Weights of a small GPT-style language model, trained from scratch on English Wikipedia.
Size: 11 layers, width 96, 3 heads of 32 (1 for keys and values), MLP 384 squared ReLU.
Architecture: RMSNorm before each block, no position embeddings, no biases in attention or MLP, untied embeddings, some layers without attention, local attention windows, capped logits.
Training: a variant of Muon for these matrices, 147M tokens, 9101 steps.
Each number is 500 + 50 x the weight over its row's rms, rounded and kept within 0 to 999. Layers, rows and columns count from 0. Numbers have three digits each. The size before them is the row's rms in percent of the matrix's.

# down: layer 7 MLP down (transposed), 384x96, rms 0.0873, rows 141-269, columns 0-47
# up: layer 7 MLP up, 384x96, rms 0.177, rows 142-269, columns 0-47
down141 087:507476493419567466558436506512531512445579496429618498443364522471429553389481489443498514525551483483468572538620500503479419479473443557503533
up142 106:405449511451472465499549390455457537510515452496548479498497424538508513494479522506550515507529522440330477498420530487397509553437475451474513
down142 104:458583421472528513476489523594501428485507598459587558408553458445548591537527527451588541444479557477504511403550514512455547530486453502542436
up143 110:515476480385461494459461546548467454517469455395574549485534485495577448519440471341492510538508532523500498555424470447606543483528425533533530
down143 116:538558478421442500458466557544485527608511465459454469473467443474547461445441479562456463472610500528522550414491443488462470563499424621496500
up144 080:510607460537501459402536482538501466507435442587572487548441444597465373455412578451544526601460471430415453557593500442557441482465465539432546
down144 082:448487548560476509498476489503515518550617514569551471580390533517462544537460483453419564471462473462474523413531510488448464408393531573448486
up145 101:517419455403565399504464610552528496558513506514509537606477526562483510425554489636455457527621512501505514570537550439479536393412455450467481
down145 104:532560524521437523506453540565427486600445517483574489497441550567450545448495512656531536525481474506429557513543512575511451483491429559435461
up146 112:500594417588410488499551502386562546549512500510572497530548499485554441494497489505377432518603575462583473525477456480450439586506493400463474
down146 113:506481474502559545496515367471535411581458447437508460589467586450439411443447572475465515395483549547537452475540485522547414486514522464511515
up147 103:414462556564444559526524431520594516501498446430565532511502488529573449517539510545521439447497535536434425402463556481444531556521526373607455
down147 098:502491460499567447491481460465539430491461500473496485498442512462449432485401549533543482483587490417417531498597509474555507487542468554485612
up148 087:546499440541470502417501573503596448486587521594468471525482438399430561541548453494559479444503433460473530537467453496515427419591482419401478
down148 089:509569546536513492473482422574603491503535462489549550541505481398373417532390643484550457517512542575531516519416446539509434497463428480440422
up149 095:565512508554490465548557500506529512515532442513556538587499460431598538433628458372506486461520421429464489585568429551518570568509473470467396
down149 115:500591516455486460559369491480506472494575523490498500486532538479504535472417469724539515510535536597519392497469443554473498492535458460520507
up150 084:444518494463549425521509487458482456454518554447470573469455457513572465625538533453555511484509561508530518429460470478526463524452469512572552
down150 077:446530537546556482575507469424466501461509548550387467416545466497545433567490501549540546486511568444356550518498508531557457456509533505502515
up151 095:435481447485466632506562447535525554525458422491532435551500421530400569479433566590507449408442522534513523415508452443495457482503585430537429
down151 089:603539545524524391486474451433420593436488497549391505576423425472509389502487465510503515472435472505536460429571474544503353497490544548536471
up152 101:452510552473460425555453471499499584493430447511526443433480446498530525571531508374519537486451499579555527602524406617476517541532489487450429
down152 093:415561543525645516542538504512505486434547513516446491464546466491523442527544541537391570451534463420502574494487482549481534512428513373465557
up153 093:527550524481520569494534541597472515526406497493516446497461514511589508484538507363560548567483563549580564558518598488402516451506412419512489
down153 091:522470482519463426452414433477515498452591477441558515486365499519433508470430443591595539516395441539468487508588532517539583518389434499466453
up154 098:340429488446518578459570509489449520535472535481534407544520516547513445568461506486470481542489500551480451462467468447479608517475551394508547
down154 100:454576504565501474423583593425495536439485436541418446452503517455485546498505520554576471500506524444467536580491516517507447519509447504562644
up155 050:484436482396459457464534468530471488505477476452563374515458481470526500515473493499483560490501481480577451608454456486587573481551558513574583
down155 045:478540497531477501491517572498492523513465491526648505501469467576494536568602579485414430521550457549476465422458535526449535524620478567508491
up156 098:607476463483507409455491543558608439534500486507575632538522556483540501538498523460482458513454552568540390548450578429457504444418441562482417
down156 103:414549522580494386555549514512448473548418486485416402524546495426517465456494452507560536407516456472385623563480450504441439496416472466505495
up157 116:419528497548432515518494526461488463535551486462465395567444439479493451341456483390568452527446517591550535511529535505417494488502373464569454
down157 118:536516491608465552515561550445498474434535465513465571489462446464486500502361545579517522606473648502553469496475532469462450460481491481485582
up158 099:504550495537457582514557460481508392492505521645522440504501521527558416611508492480524465480534596509579502585463513547485512545510464496554512
down158 137:456431446447489583540552495572495453402558515516517490507496454484596479528599493508507518566538481509582460558449528556449565488607440479554483
up159 106:382479580569496394557490455504402443596495423475503538519442498476497512485475483405557474493453524548576529431481478473514486510470402497466460
down159 108:471514522451500585494629502542475473477472535507621488549384478497583604398461590587543523572473511457480476485484401531434479523435497499479523
up160 116:566552507527523483532607540569527541533461407431488486503452491468523520493522443475453421451527639540473445555428543462434482584429465512513451
down160 107:478469507590582498541538433553493429618448430471462470499593516420449451497491506470481466521519519420421448511460438452494453409480460424477608
up161 100:404463441458514506494528484465487535465501477510401508522422536464524583510440407491570605482549481506527468511515417405453423544516411499450439
down161 109:464587546479543508418402488506521436547478578525351514481419505522394529480566497482490489529470519439509519478524494438494440425484444449514606
up162 088:442542566497500480512525627497473528455471431522609440434489457464496575447503492557479529597496436502465484510449479456457428514560583512568537
down162 084:465545509451642563462482510394485501520497521549455532523504492515511442484456501504460495429487522510569533536479526320490474451482521457532462
up163 100:514466506458500482494518427589477576493431674474484434495421578502542494407547433447531580512554496525534519521570549450491492497502508404560438
down163 093:547526508498548466487483451552497560404442537562613524529460490510487410456472517467463487552448524549578470513487478605405543492557450474554508
up164 089:546461459543474565484493497508452527564477501445481496547469493440511575479551440460470528497389398522453385525519526500472447560552464567536484
down164 086:535530439437513443493479461513481564486491463506533597492584486457503525568523425476459464502549544443513504604573503513524439446426456492554545
up165 114:442560481515560503497520575482491535575491472469586484466522606477527502549553469584469432474530499437537474561507550511503522459566466363492491
down165 113:426444483455474498537476531539585519560434521394462406505528470511482457421554521464465499548549547435495449573530540442448493424535507595418554
up166 078:496528508463578588487561519476507547437472499477466495596432479542457489532527570521457492432453510543519519465546395586527462556393503522453632
down166 073:467524513505464445424414522588558539560571510426513524519624581489553501571575565494534546469587513462545479490493483531518516460535376557569434
up167 099:530482490491537541386558548504417506409533460516538465489543578525522510458625471571482505572497495504511464414409475506461502434424522450520557
down167 114:520531547490477464479518574478582579495505500477533591477430466479517405516547492523455511422540492523510552528504540490528423542545452546496564
up168 089:421496533442495474546552429488603571480494528456470557558552457518431519506540423483455468515480533494537549477430514476557403472501474501528405
down168 085:432430340509512567525501576478403454610481452438496531454523497552503528487510513544479559575477452562500404483438483521448501468561542570454492
up169 097:531532451426485536604501577521550476485514451604526525478515498553489503592481474593485486439468476442487463499377497500456513395479571416458460
down169 095:482533608513526464459479468430459504548476479572378466538510443454544450407453479488533467552461437463508535465494436436489449556579401367537471
up170 090:496520514444560469473545560528535617519439472520540468508478518577453491456547537501577491462500537459471475500555523629496477389548552415469438
down170 086:436506551501550451452487499495579510507586558581572527452438629556492588519484449444523420501517473462419503484587536537529459544577541446520493
up171 075:596503494579557539479525461505430484660547544495492527552416491475572465542424522414565477469505444506545480496441455557431493498433451538485438
down171 076:418491478460408459559564454492481523405494462449474465384564495446512539375533423612551469528545558522497475482556431577489408519579534498532522
up172 092:534555436530475470443582521502540502459512500469493523547479508622514543579498556516548484368456525534564553524463458486518499491539541464520438
down172 094:561536499502473476547564444404483527588581506501421589489610525532496529549443507483414502490508409490503531482477537485465528474545584444510473
up173 106:402556521644518489497530556550540487469526481502519471483537448574600452506563482563460431469528472436477495518498516357462558447458502516500505
down173 104:430569506520567469512471455481421471444382398437457493521556473543540473567437530491508478533419483471500471493573521560409568436498601446453521
up174 092:540499503521576462438434529515496452489455487505472521565477593503564465490526662377486535446576409498452483508454560467501483471593440502523409
down174 100:544522482492403446544554488518512501393511461519477499497439468477500519399509428537390504485442465592488588492484524495524521536425592507489570
up175 089:499470484520483549516412517411547534477510519511532428559557390458485517519463498555516510445416513523624474510447515558553410473496500498440470
down175 101:471404470502458417497491593571533529505476526503431487520451453540519459489457511518528586461492451464475407440532408498497527503513457493481491
up176 091:434554506475521494394517478526534437432502398557568486404428622515604565474496484473542560495507492495563442575482469392408394470522494485513486
down176 091:535485405473597566439472374512576480542537519538506500423479524466506492427406475499531504489545462456483465582469606517488552464525609551471409
up177 109:511454466539492446522478563443456443560453484458484570527553496544484496511543556535505408548483510507577536501467573573544565349384435478393487
down177 110:480456495474461421567538493455479484502455472534593533543448565390469521505532465486492440460482525562489521575610489444441474415509593414482534
up178 113:483452498614469526509541532519444497523443557523579482528427556533556505399498525551506476552479445458454402582472560489408434490444534526407454
down178 098:464528541599465532501567551571433461505498426419486431494506534482494599506537525487515457459521464528516541573548476505389428452495505570482499
up179 101:570490489509489616494529496437517605552545570478554497536483425568605514522484472515612411503499515578462496563462503456499523544446515441550470
down179 096:451482530534572529534475525484493566438493436560459569464483567517471407462476530430461437486478451434558502446522514413391507545506446471527558
up180 096:505513491551500605555427534501553587530498549552501493540358424511534482594452549515510456507484464493410467482605532509520434504532537416526491
down180 090:466442526580461491496512484515480447422469480477447497519403504515548476468463479510583516622483379625490529484453437489528442541462522618501476
up181 064:508524559522494524463446489431479607543499476615536490523535560522532480487555463389551496574596474478508563547530522496483433517663524536433546
down181 065:509413463463535484486500568467501517578567528575561483472387561512504492546505518553455542440522384451454613385615604519468450512486558470483500
up182 085:492521403473468488518442492490485597499529513437492509592534538499488475508519458419570512541474578495517505440506542524487501535551399418509581
down182 086:481496546542483505479446490463443472453601485462419512473521592615552510560536444556540451374465548515485478516489568502495499501499468498482532
up183 111:428566498602481619490496495569519498427445471617534517566484578473472483443439503446522486491511556548572582479485504500525459506526427551480549
down183 109:479496431505433561598459495485468520514489489427435387469504476506647529515508485460558453607539480431435461489540491547448472538505537566489548
up184 100:518584474602514476559581525549409483416470454477580510514485462452489446553539435517480532412461470576528520437554545475523495419478471506502497
down184 108:558509463518509382453461514538567567420539503496359547544535512414475543571550430513547383526448536455538512510431590487490488480510451501511488
up185 098:455513557551605564525473428494489491492482506446467493567474493513439527483576506480528570582475508552500466516545526607554374478480488500481456
down185 115:488510465497483473567442468550597390388539427556370545447511473552485464508524493473519534523510486442476462459458555450570455486533485512494474
up186 107:566449472515560508519484617426593526528525466534515446431414465577453497448528424531539493530445492438555528505478490435516424480505490579514473
down186 103:514593488506542551499463455546453566482606550508378465580506444516448486447527475500554559448593605414469588548442501569538485516529457472497462
up187 092:459473537456582523455360459532428455560484419500498411541460466410542502538428415568533534525509415510474573480489513519458530443425475538499585
down187 097:475531493555459420470437448582561543521460462448456465437529454560568495535474612486519488458517550574521514611491580553532462541585524576447560
up188 127:471662453491444544522462475471451463517492462458443461463405478453528442411583455425447507475497514510481472492548444553541446557594456495531478
down188 112:488477481464498486580461407517523510533531528490536551419480527451504453547437536499501492526439466412487412444426451458510530454530429509532503
up189 108:483581527558481555457572579445507436452551542525494467461455368454553478550562485476540487507454580479466527547563506514559513541491474485494460
down189 103:542496586432495596531503471574539416470410397483463532515443450483573485463517424473507500422499475525458485598423485547542505458480434547574514
up190 059:512543478529448489544518576558429523548530475585556640470556459466505610483509501473582582435600482574560505464432511491503539523477523403583522
down190 053:527499525594461451442480517452469553407583423484600523479519501508472446641631535427477495539498470533387457518436522538542489504461518463512486
up191 110:556422483545547395442418446508479577539527479489532488556463471539579429502503462471501493541504577466537519496606460527528528393545467403472545
down191 105:419499462494577441555462539511574543549548588416444408484450515437531546454501544493464528466541556486543516470479433426484524508566556539491564
up192 117:543570488536440532520594429507486549517496531541487537499433512552520468450498530428572458494511539447444484567446474522454471531502449518475514
down192 109:509523533476536597425523515506546583599379533601523516530536468568455433536468440493486515492533469521546568483504492470375607483524543550491473
up193 106:435511571463443531392386529430465516498491535563542502500525455527568558410517461484529501500479505447433501489580501512526433563456466496571457
down193 106:559399517538520525471515530418526562527485476530637541411470562496604482526522522515469508409541530425457510488579572448484471514502621499401463
up194 093:439460544465488561468516540474449430560561541513587484515559481524535534496501452367508671375504536574461465515466511590454475439534514456577564
down194 096:457512504506567473538482516563489453504442466518375420570421394452461454457502481549494475570520481472497527475475498443512529533434494599510411
up195 095:448504536516485524531617476581519537492461530389521457521345561509536473506417450424489482440432576534469497499467511488522459508510484503525498
down195 097:511461519467486523482505488491528467517510484575569533442483489519556465566470453561350458500505493449449459502574489471475539549519471462466407
up196 110:481412526529465507470454492469521434491387487449588409486516502537550416514549416471442525438432554435439452461514477530536486486507475573563508
down196 106:494593523529483430484486552369464546563564488580365500498579565455444502551529399601456524460548449390478526501526494416517447524540411488585453
up197 095:444593501557455501458483594510478491601531392493458441474497562462495437473545497450458452523435595454482602469389537525498544447530479446503504
down197 093:494541473424581475483474500500435530382536529476525468526468499472468506499454474508473498461553519372521501457456440525579538537504484535522424
up198 108:582460536392534494423473519478599493450394590526547457494527502574466468546525506511472550530437473508551545566555521509519402407534474471530450
down198 108:448478527460483475509482527588578527488453444471581475505621493623461436523505434530392554541459515451497588526432427481484439416469433537500490
up199 103:440512404561499426543494557510528532503442542487495447545538441514478430615533564483516564540489505465525505426450472560519509491527491429478552
down199 108:437458520523499439504579508508514373466480468504541538533404458530521438505541553419580551406462487484401521482542515461497545508533506499491549
up200 105:533437495567637522547513473473528491450545472461520392483569434485485460468502436440559476516470547567537502409507507473557499463520497523479520
down200 112:503469497496467475522468470483617496424518450447571516409487537514504547464516432480510550559476408538523519372465518466464525446559526492436448
up201 084:544459568530428556507493460475519528515508544477486527552416494532495513441478490520571492456466381508512534453533528486479431565493513441465523
down201 082:551533455513433527440477530479464512529573491480531460406541525458493522527570514391583505490544495430458543409470468508550578471572573490524605
up202 099:585500455472503493555421545592491564463495527462575401546422573516554517502405470412501468587490489600493588420565403434469517548558526457452512
down202 092:386485520544522458543492527476434503443529511484463438455462447502613510541518505504536584540422505469539501485552519474494581484592428442503561
up203 112:437491534530530445382416411489483524503473497532555510495593508542457459536515540529495539500533551582507516498543595378553485393480526508496508
down203 111:620465532460467457581525572480464468485607509505643536494476587561457456593523503460532520484428557477521531527534568483501383481478488481468425
up204 094:530468504503553497560440522456557471503506537436558358539536436514560443465460488488498467482449530457496530439529444530447464468538522444452578
down204 090:502432462564517380518552452505548560485472504496539400384483422541484458542587480493431481484473548434533536477491442391452396540372429532499548
up205 097:511521489419363473550395489584500459452562461535535520510564581446468489505456516427511503481414400455534450489432521490482548558524478487571494
down205 099:456484439488532584547398537460532456485481564515634569523421493546433565513487512504463472495421501393532461516571597490584575595530469560550457
up206 104:500415538446506413485535479578419508498457434536489504513483480530453501470470497444487624355536516527509449534443390472531553549459485487468556
down206 096:448404555411455475539552512490465495471451533553560502556408467502445521503469513507467443456518443475517516476424490535578567388528519580459547
up207 092:561528437520571517421475513616507418484480546497496496530413490505427536447564486528397470536392499493618502421518492489577535445461548431524529
down207 089:392442499510534417448520567507540552529448341472552502485494521539428518534535502482462531427531436416482510428525531510486456543424555519433487
up208 099:538515488579518576535449552461486475645441482555537505565403489456520533509505465534532591493399520547507397437503483393531463513451439478534406
down208 100:612549532521479477570487447503491601406508507543472486485504481540394540472600428580510542502486499361483563428466490528527483491562493474516547
up209 102:505514443481591489509513425458511505640473498592520492535454473539548502379517433483553474447518506473556476458462531566472494561496560456453526
down209 108:516583412495618498485474495643483612522554540538519582509558468567543548444497452489469465574488496476414619445442460523466568487487587455512513
up210 081:508496492563511490444456556521425476561509574446500507570435418481554522393529512438480553484530448495504441472533501574580488407457551483468429
down210 078:431557575502437505494483438564529456491557610553548456526520426516389595445551497538475547622468494503562505486527534460552531449520512427534596
up211 084:482547522472480552512479584448412535596557633508503518544435495455530531479514486496484487489505562531500496463484526473437443557528469499580520
down211 089:560499459595548493497527475588394464518466514409468547491517412495453493477516543576516550452455446433560484510440418567428519380533632588526478
up212 093:482485478512487481480499514553530464497435492488573480562503411510533494504544441475518408438517476519476585531487517572566504459571444510576439
down212 094:506461447543634418512507407604457573531593503458518502476576486412446470533508446463472529438431365444380452446548520495512501481555536532485555
up213 117:512575530394425519571445594400511429494508506547470515531512484489580560533533522452565520470470419552486496517570499520483525546565443451575422
down213 102:497445527561559469435520579487495474439501482439491478563500632493464565429499544483481531506469414564477568509501488518570518484490497505451483
up214 111:500515474546437531424445588576587439459472526472493457476517523461537492549502532462567559555526532524487467451584481412499484500412466500510493
down214 105:519464540527488553529471491622466512528474409513500509475527479529421520556505561473485478583475506565551421450555423500476561547407444506595486
up215 111:474492528532485472518455510462511372559429509448524501521524493484466398525503441458588602391516439538468505417497554558450438566436498504484479
down215 106:579532555417558515457543460529530459583481526478627502509567635452493460518527489518542473508484470400468487473524504466525498476560452412514458
up216 103:523507448469492514647495574425531518472586534458604551608462577483522533436521462492537469422473552557563408485560580562493442498529490491449478
down216 105:452510493511538449540456406537517492626698541566441491496422543513547426494529519486467468489471495432521502477505452448527520549483547585478552
up217 095:538436515477488497549587486476430487494524526492508400555521424482474560572453549511495469557484386610452611467485464513529470601431407487472475
down217 112:526581568602543576471556452428534530456417548494370588510427468459504512499497467467565483499391498511490476436431531492466534556454566495502483
up218 072:512452569558518594607517448568529429543440474536487466521500464469497411516526409544540540496533387547506512514481521513550396482424534466484459
down218 067:491536564510595438436475505484513480437516449377506552507562442509501472552483556474561486475454499438573374487542541424472492592457510510544484
up219 112:551483452481612497449542471519541448479440492469472494530496527472562545437497389569446475491531617502462508530402530396584424490509490525480435
down219 122:509531453536392488525485541493585470463462422594409509517556526513545545466415425501485525518507505510571529540499546472557482428501484508447427
up220 073:509512562463517537552476552467572489437505527541517468506475453428475492463476478558530468466514448411481573511438492565489464549516562503488427
down220 069:473433585495514477477463499518579493551514457483425471459403683480542419517474576455471622518552501475460538476445507515455413488535448474487555
up221 099:548527488466569495422582497548434484510421533470505572530463480442493488499516460507548520486490490479516399451507548434507405513581470482569592
down221 090:493576516491546567530503416509450503459578532530438397485603541499492434496537470521482537569455531453484560475413452432494454576516509542417545
up222 114:470550514460586510523573505556441533486399505509490454479494502483585365473450556406549488521476517513442488520542614543527545536444529423535583
down222 109:488494451534553463515526353523469483436573475513465441497529486506509451535494491492517499547522481447392592411501596433575557530409413473475491
up223 098:479542521496450530500465565430467513549512568469524412564536518514492530523552438463536501489472498536496492583446557416479530419568386483448482
down223 102:400486458485514518409506505512485469440509501535529481519576476527495420478447544287476480472517434450465510489568480514461456508442497450491439
up224 113:445533461499545557552610484487538470554540508530511506495543380525502495500575492443457596466449476485514550582441411435565539504548513429477471
down224 116:414606589437540495520504473430526526551504485513397574526418469513522493558464532507491557497529523568452622516500541549547544492518522523543530
up225 100:570410592508554538486473453521505471516500540475491410596568350562494492485591441483468495516487639466485583466435529445495466479473405480540543
down225 113:508452492480457484380504482511582495474555457541345505502610547482540537491423505477463522497534492536424492570450503557467482440476504509491522
up226 096:526442515498435542494527564525479485542486456464538543550554566480380384407475520573421549495446485440461482459510473467639580570499507483512496
down226 091:505536536435398460451547551564529466498536422478454513529487457485360509482580472574439519520487497503548461514479526439591496521441377522502465
up227 102:523441533504529556437546600421481444469573460513470438460555577481568533465497565502554476520492543544421451511508466478424461378541426547481543
down227 096:516523471539424572573517451536475436458596540566516504477472533499460512395519470543536450512426363514422456618524555389552502499480468540563523
up228 117:449469458460543508555429555455511457524459431403567463580612539532438589498532476392539509413504485480585590427451506501603535494476485504503578
down228 109:589437478518452572516468420466390474502548540533419462482575333478427529470568470530500526530485510516520464530432492457519482516492428477523484
up229 117:490499574539429425524488542463522572540499484520539526532573493467525463475485395540497395475564505382545537582567602489566433483487517522412535
down229 104:550500523493493537518540579456549440510497564451473448518546513467485409454596521500514556382591462537565448497499470552472614583602432526457423
up230 091:522530546447457475411480552471439404408515393557458529561470503452459501480470546516548470415505444524454520662525422588513472505529430490501504
down230 089:492518450517548471438455487486527560504478579527451533503555606542483600597503487480438567536501467447458482461533509508439415447629547488535521
up231 108:512474498508426521402467603537592409474482523444487499468504521563557449456521450428484517456499527523397473457454517595553500468521519503498557
down231 107:441495568506587530416453554499565537507527487529450562470606520548494441524503608496458567537499484525552506498544592484487412481464475473434470
up232 114:476469450492485401482495541542482606511537405460527556491465450602521427522464536510482480504547524530589540519398529468414527598476501477467392
down232 105:510568501497445500507462592513509521576497452520550544483512454483498498509532409518470595444490580528537490525462536528417572529485578599548429
up233 100:564539403478465489579547465456459523447551504482498486440535413429585456551530536452468540508454483504519496588471463562550402526465537454495560
down233 096:557565564457492577504606570564514549459489487446341563452537515502505608546505509483508535483475483609580474464571499450574499439476474496560533
up234 108:577541488404492544466608469465537538546509433410501492472458478531457476522514503427448543489557585492427515568517429501472436487536478559499482
down234 110:599463416493576431487556569513533546450584452535587510441445483492440522455511474490492569534600583532570488453501508559503437459442431561363440
up235 108:518580511501510445521505509515523436490430522508542410611599495533507467446472540470534488494500581563617576447467479387480433485503454618430551
down235 122:585534581494498436611488554550477506554517536505552452479488533438480478571496519514555435557510519560424527398454544450526512433551518445440504
up236 117:436493471451508475481536429425502470483480559430412487529553481529564488454504580506587393461548432492543474474471554581563499550567482484519497
down236 117:457436517475522528487470510443479441600536484517294490577472536499460560518548470514488493457541514506520505447527517489366490547467469541500532
up237 082:479511468572541465375482487535564501597438474436579471483442488476460501566505495482559558453564570518466521445470501411483488525441535500431475
down237 084:572358507501457508491504447508563459461430510478578475507486532479457470501527530543474447484498487590480594511515459469479525485475608481474546
up238 094:465554516452482497471558482482498554573468486500505451519399457448508596406495407452465475567463444579549505498516467502461509536488546475463478
down238 090:404533547542598508422469490536464493537603599506350425479385538540517576541518493520478562497427439552552479501509532524407499565483486535439520
up239 097:372539423444503477508557434391494471469495432456448530464479531562495537432555610574452477455409527520503544462502437452444476540512583503579393
down239 094:486465475417526529517457492557503525525499511467618509573507489449572541478497562558592541537475469476353541477527569516503504525475549460491524
up240 105:494474455545474558573516535403439520493494523507491537476471386524586449441547556438510475458540490584465583562459478520546493461445422576454521
down240 124:481472468518375570550476464553480529505510502530433463465461487465520517492525429505508462500543436565393454467560433563527438540459441574466543
up241 104:501532385542491515539549570490508517575489460479567405563505463427461554474469582374582475598511489524495456568486465457492499509495482436500538
down241 105:536510457568459408444498529560460478531540512456571445653562558457480550590515493507515537549516488375515478464527524497556479553503476488545481
up242 087:459493478521536383600519477550411567531561464443641461498546590514454520546415479510537477457508454539457602540516536517473531443577521443452485
down242 091:471393596556423482504506498426602435454441500530450546602466391515462477477576447502521546502403540523486498500504468449408524507512485504475385
up243 109:482514560542526494451512417506425455423529538571520484550438480469581442511493468520494446487568633544593464614559464527525415506449489518492496
down243 116:588449513502435513476494350477467503548541463553449477485490512494580457505530454529548488539542466589546535562525467488514468594482576591565575
up244 101:503523373452541419495586521549470478595475399534506595533524466422526530430504489482456527497549479460487458479454529602548519518487424479529570
down244 101:494529527466539420583534434440426458493473540517449414503580484541530520535497535538559470571504531534487520464478470510552484510488436476508476
up245 087:559523520506598557428389542547489635553460498538530545508567357466474505559487505537534461440525506593519514546524553427500527445505448527541437
down245 091:448459509572529451546607471464574455535483418439532562508514557514578466493469555493504439434463581543476564456496529506391445553435561415547513
up246 094:536459457409572475470489572419475522498527493490466412457466515558442504489471491475499580465511536581484457548529519569444434557462486460380435
down246 088:541468472476481566550533492517434549495450472495610577531430478568547542545556563525535426523441574571430510584502546474526568628511590414494562
up247 091:470421540567451518629466564535566439458512541457521490555480508482464461596482466577482545541554431397484445477516528466475409536554522523436414
down247 086:479520497388465516507590444511530439573423451536484435564500517465557593473552447447464466455437550566579621468540487520480559586465479486547546
up248 089:538491555568453536459513530422462431540498536484520559462392444474496476482546398475531505538617481474463441600502460489403484440545544441490462
down248 093:510601508414443527510515589592535421488509538514464518542519517443486537515525460487464495561427556525564566562516520480460564583377425543521563
up249 110:445501494463404478505405432458572579539594498474496519524473500643407531494601461422467516542496505532530540509460630507526493515469449471516446
down249 099:508576394555389511472432525521454506609476573525539527502559478452530475453469581463429406439599480495462516504516527503509505474461592513472560
up250 102:511518476518530558443434448481475495544479486537479405516499427574544513429502465522506580506403439507526470515481514476487505478611424442400524
down250 107:476431410560504515500536542549607519454463523546493478497471420586507511516433449531517546457446394554572443439516501502473496490528422512514499
up251 104:543519446579566508575506570533530420453546521510554453508527468490565493444512434485604529474513575564511509567443492487443525522399504470525525
down251 119:510519461514483484508451522383460624511460484553408498542477535420525504518505498519514504455452527449545485463532478477438432551468450570447488
up252 087:550519524444576526502574392596543492506506527514557517629531417527502522513442480453424601528551547424561513522489432370462444530535547475480528
down252 078:593467502578412554572538456525518528515522535539501475441423403590545452472581463506531507526504503503544414478373521546509490513475449488620408
up253 105:473459561493503467495554510453509426481538502552446445481446458525461450415528517448518485520530527555452427585494575540591449504455401434539589
down253 108:586545440493542392470540454600544488558482447546499555551452633490518571460508463512478451450479607491418489540575410492468486510557506499594529
up254 087:533496501497524526456456508635508434498514539628463502596491516447577498574533463473464510422463467511493488496487631526525550442569446462585467
down254 101:517486414554496444492486563575520454504428432467601491484665499575599493524523506381476398504481494524542505552599486507431411464523480462453537
up255 092:451577517544551527570515549376558363474526453455518487520445548476541584537580506539575522483488534516472433475492645476481523474554484429397469
down255 091:622475561437432501487419496516520485495495478460562554489338546427513503565538498510436552434554457545454520602553465538500535496412434535477590
up256 101:521511416483446388496492521539507513488513399466521482428527497523379453555500506553550565529600441561554447553551549499501495478518440553477529
down256 101:525494571562470544486475524417473569490435452527476554550705516545502507414418478557507465449560462369545479498500532480507480418543510576529521
up257 107:463556495494612541532513484578533504472425546517488430581493495480504465434445536447596543572540531418594532532476556498495452467454471493519541
down257 110:485505422508523434464457466602545516523558461512598565486533545486492432484606501396603543501543486436459541473520568512559494453491531435520414
up258 113:504496434493483534463540551553451521425474518489542497542391576476515428492480503415525411418472526584454475532402531587400436466496411541512545
down258 108:468411512418510552608484533539566655508525516462429549498540500497554419500525563531597555498562542552469539587450455576404476484552416462500531
up259 080:472576466484474422554628488557555525551525509450536522573501490576477467489561531540511494533603502526554499427498455535374465478518510478500364
down259 085:484505481511460535510380412436536491463443513524369541526609557455459591527468473468499514442564518443520456565495455510569486452525477558421506
up260 113:508467513490473497513498483506514471483491491423466620518504483521521434479466603447489555456447537515463463532363468558475494409499492531384512
down260 098:535588525511490465485545522393461519487466474500481590503507473445424529552496490514435517538515496522590465558534580554548534565508554454510528
up261 100:470530391522498518501511454502494493449462470582457417484506439583513480525582505450512516418499374529476509481410535451489488430486390473565442
down261 104:529616517495636563478495531482379474412526530533486506465551491459469516460554573520521448546538572519442469577473459423499452588501520547527489
up262 093:529383497554337451572458519452485484519559488510539455509477435485537483519520410428470593545500430558450491532530474504514538533523559516515420
down262 087:577446546518543542534606548510549466441514555494376548505559526510526554491539523455432432597481400439473450565508435524550472536479460423478368
up263 127:459440495577480419571523574424469506582547440477518538549556409529544420466458524426494494448545558487430507559475514529447452445416459431452494
down263 116:462456555452595577615454495598544497517428549454627593467540433579506502468530502463455523468452501554508455432554523498468528559515562481547490
up264 115:530493558423573524536540579505594428554429511487507498533568475578543474478514513448473465419534459515475541432487472543525464432635471454517475
down264 114:506529522462554507524494589514609490484484556385530497396488497493571505523514512426464577482462489550537552400555484545579436379498488482508455
up265 095:459512481399438548409520491493624508542523418411586508449489510615497501484540462493472607591423451482535476538521596450415481513446501449510507
down265 093:579510513416446457527537522524463514590558501540450505506506487554490493479478640493484525407482526504532493515547490494602567574559535465486557
up266 095:512467533509527427439469552538507443464551418461438560536528507540542491417474529433518489551534501578475451574510519439365435465480460528392514
down266 090:527500563538454509544441462402516505409446519551417501487457538518459523524483496504452512498426394526428508478427498470598446522527373479537542
up267 095:502595439533487599426478520543546534424514450534470480480483545444475577550515473382545483446538509596530504479487488586529529472443529548422517
down267 084:443532517548473515586574462548533479415632522422502507410546529528475444492549453428499422461495455442471571573525338503530486486542540533491492
up268 101:429446505610541464538601524445550591421417461478504568566471504522457444541512458591469524431552480519525501459478495518527500430522484452509404
down268 112:455507477558521468496551385529529566553455480487311520479465529434520498470447508443453594459506507598594505507533511477481466500449509470497496
up269 100:488535422515481526364504498477508489525500394454440471582486510540507524470501603452481476502527532597597459428538501478499506547589518432446450
down269 086:459510469505465535545518491470453452490445475507405528433533449465485496387529497564462594511439447441517605491415515494543517473463455351454509